Weights of a small transformer language model.
Size: width 128, vocabulary 8192, 2.83M parameters.
Architecture: LayerNorm before each block, rotary positions, tied embeddings.
Training: a variant of Muon for these matrices, 144M tokens, 8783 steps.
Each number is 128 + 32 x the weight over its row's rms, rounded and kept within 0 to 255. Layers, rows and columns count from 0. Numbers have three digits each. The size before them is the row's rms in percent of the matrix's.

# layer 6 MLP down, 128x512, rms 0.0879, rows 0-42, columns 320-383
105:131149171121107157122137145117155104135086178173158081126121103179180174101066083159132082121150150102132175138128112087093166092119120177143139097174111093172120213153174119137075173118136123
099:128149092138127152151118117157112164110128152143150103163099146102116142101158085147150158142160133157112111175110102136063163179095152157148108154062158084098114124146120081132102097173129162
097:123147112110133135150086116194150081152114191100173157099121076070200194125165203140190082130137090109167143144145157130073063111133126147091117097141179159144199152103187135117092140142119117
092:132107181127167152175125138151164100119125110128125143132086141127128117118161151109123120052130098124133163125143178207177133106110144118124087076137192129141073157174159109133135128132132116
097:134099114056142149069100163150139133104147157156097115124126174137132173169165137172107086113147112177181188147158103104060107128107148083102174115150158197180115080134125133111138077117206132
099:140139117140112129144167113108101104172156080119145145165123126161137095073173149149123113121133077112108199160088159107113158157160157118157159156119141078093085156044100122167123138082128121
094:156113168146131080105120092084138142140150119102143118126112193127128120124109164068155086113122121102146174118173105140112155074096157130092132153087143089083139167132117105132175076118133046
100:111163104069104148123145130128116110129103118120061115158114098120172113117163139099126131131104126051215096126127203172091154131119129165137071147174164110103115152121127144197101106167096157
098:146134084202060089113097143106097098086111117103092158140111100122087147150098143094110130120070129158127163131104144177196147081157116145066151170175121086066145142107081129116087156119115183
104:130090117201144121166162092104141128145196144100105175159120123112156138144099128168130086168164120116119127146061075113106142171116108060148172150106148096113103111155118093220126140099110132
099:151135149107136117156129108170090070122209091126120172132125145121114160118151135091200109065198178111085123117089115110161209109118146101173115136115153111167189174148129148144061110155132145
100:091054152110199102145187147141126101097153124165163163128151145123104161144141204110139088160122137128065119093070154193130149118060115123114184102118118089088140128128149118130095155135160103
101:137110115112100118176153126110131133135107154144168098104129100175146121116188107186135150116130064132110187168066117108128125126137142112153102123101061127102134125158065161125087082096099144
102:126148119170078086215052144147089147156129144122138132136141135094132109103125134109134108095115153144139094052119192108114198110156151147095150093145111105157130097123088150141135121132139153
102:121165085166133128072093098133119173126158117130088150132186141157071072055080124120124166151173104175152070119139115127117108195159140064123104116048090135195200097103148136148171131164141130
098:184092146101085132176121158198108100083140129138140103151090128075084129075077142118134154107147203121135095146160128170136104147107148119100173084163103101135092149159139143102190098181063124
106:123122138077114087097156135129128164155132128139148159131082150181197123110125067089123108099117084165123104158123177138234113095140130109123098097102119151087098141102105106181088137159165066
097:162143118139183141125076115148088159120102196100099128104155055179145141123124171141101147139115137118073171134125153082173114086126111134124096159094157108095153123131190172133127143120113147
094:118082119148163134115123112152162190135183133175121105086175147093112147123110154134131168162186097170153091121088101095124148122106110147147166127092104233132098107105092105125121135143130102
092:149137109109157178095072130146138108096125178127160098118111119162015088099179145136111133085072150164174168117120114128075105150138158117214065113073129126104094126172119163098153116120153108
102:133132100135104111142159164123182111083091108164146116162144151105130086110124163111118171135119140150159193182162162110112115153225116097189099124125138124126048119134048088137125085180058169
100:124071173115166154105095149165164177159136199128174100115114175166070137108132139107116152085087101120127139151172111162042095102137153118127122088115098128138112123061158150128152150135055134
091:126116142114126153118126149131116102162075050111119083130119097150120081153148123087110165125056114094103132130151153103103142128146068161133155104168105130095142123131086121164156135192089136
100:108133110142081103064059150106105094090169085139142176140086051128167155116120171132100141210151111104125102064134163096214122140094133110131125102186140155183143131096141162135132126112161188
102:126111133076098130142137124173160149100136158127183140079114077143162169152152157123136113116081092094140105159126102108102137100133069119121081098088167101173165159135082171133157219129176096
103:153112120135168140176137104111168184117157128153071123144164098148161118127139069170145140146084119116122114091183184147181146139156148068134128106137091126127129088124131102132097116169201178
106:134085144116156148171105099109111095110084109126133131155137185094102125130125142194215073154070151102077122125085134183107148119160157188140153145115078145060118138103195153146137172157110106
099:178132139080092085132144053125167093185174151145150148115163150121097075156134209115156129158129082128124129075121168170145057156125109092088105093116133149132150133099141103194169130096125147
094:144154156174091131104155096079142142121122145076104123103135103110116077118163126133090154089143063140122112082093134115128074116134115140169095112146116110191173146115116133125145183169109093
102:093138109110098069052084154139136125125113102076198126084115154128119111187144128115135119084108141137118145057155107151120099093096147128123155202104138120137106172100124118140183143113104113
093:088125169145104159137142131097132126138132104157105137151079114120087162094117176138103103122149147134168144087126151155224128133103082080118109091127073104108119163107113158135116076144112116
105:115156133140125178111141157135142114133120102113152131120062080108090168212165142102133133149108091132187072098097135097135114123142061119134117083124131136138097148134126145112140134067150080
095:182157173109146126148128175078147101186130138145092112138148128119192152107143090115132077103104094073129175107166099116148151109101077150122133124102150104123113099149149097166083141179127088
102:140108094213107142126124142141105148114133131044167137192123126099090141112129172096157134137174122105130143154074135117092078121130122210098137176119102135140221098146068102122112102098151129
099:138120141132114153136148108148127148125073159094206149143153124130121126096121101128179126112097119195129123124098137131093121120145164134138151100169113089090150105095188100145091121130122120
101:159156100098088120150142096124095117167123181107128139174126108115180166206148149090079148114156115120125103167133101154142156123098113124165163093193108128090069086098159159082095211119176085
098:157120093125145111158178117124134198109085116151045138117106096138124069152137073162111126101074139173100069180139173079103127135147114207152098114112136093120160132146149163144143155132095142
112:107157189119139151069105079144143160158112126241109106163096098096128070123106175154115118155159159149113147123179138112163111147139163155168125117164110072095080123118132105057171074153083133
095:140103116068136181113086174127123148122081181156134096119130117139121106121148122096100083079100139157137091145146142134081101096117153083162104153197112124153065135120110092073152159111087119
099:098076139130123113093119106173158143133135168215083168128184171163084131108182100130124144083176123161137078131122108141163113132145123182154140088099117092139165093112129149129097046122131097
094:117118139088127126169132083121194096133166150109139146123119106130116079121093098167122107134146107126160175161118143066153113145086114119132104156098087153087115123110103175088144107082075104
089:157188129103123132132107167147091076121098125137121113160096114100135144100113078143165095119149114137145065111131106109117116121129115128108111118081128120109111114093129114110077137129124139
103:097103126091137111146106128159151071144134142094127107159121088104109093126153170130107187149100112096102137151074124117065160155144131107157170147113119118196111103108077121132113134124129162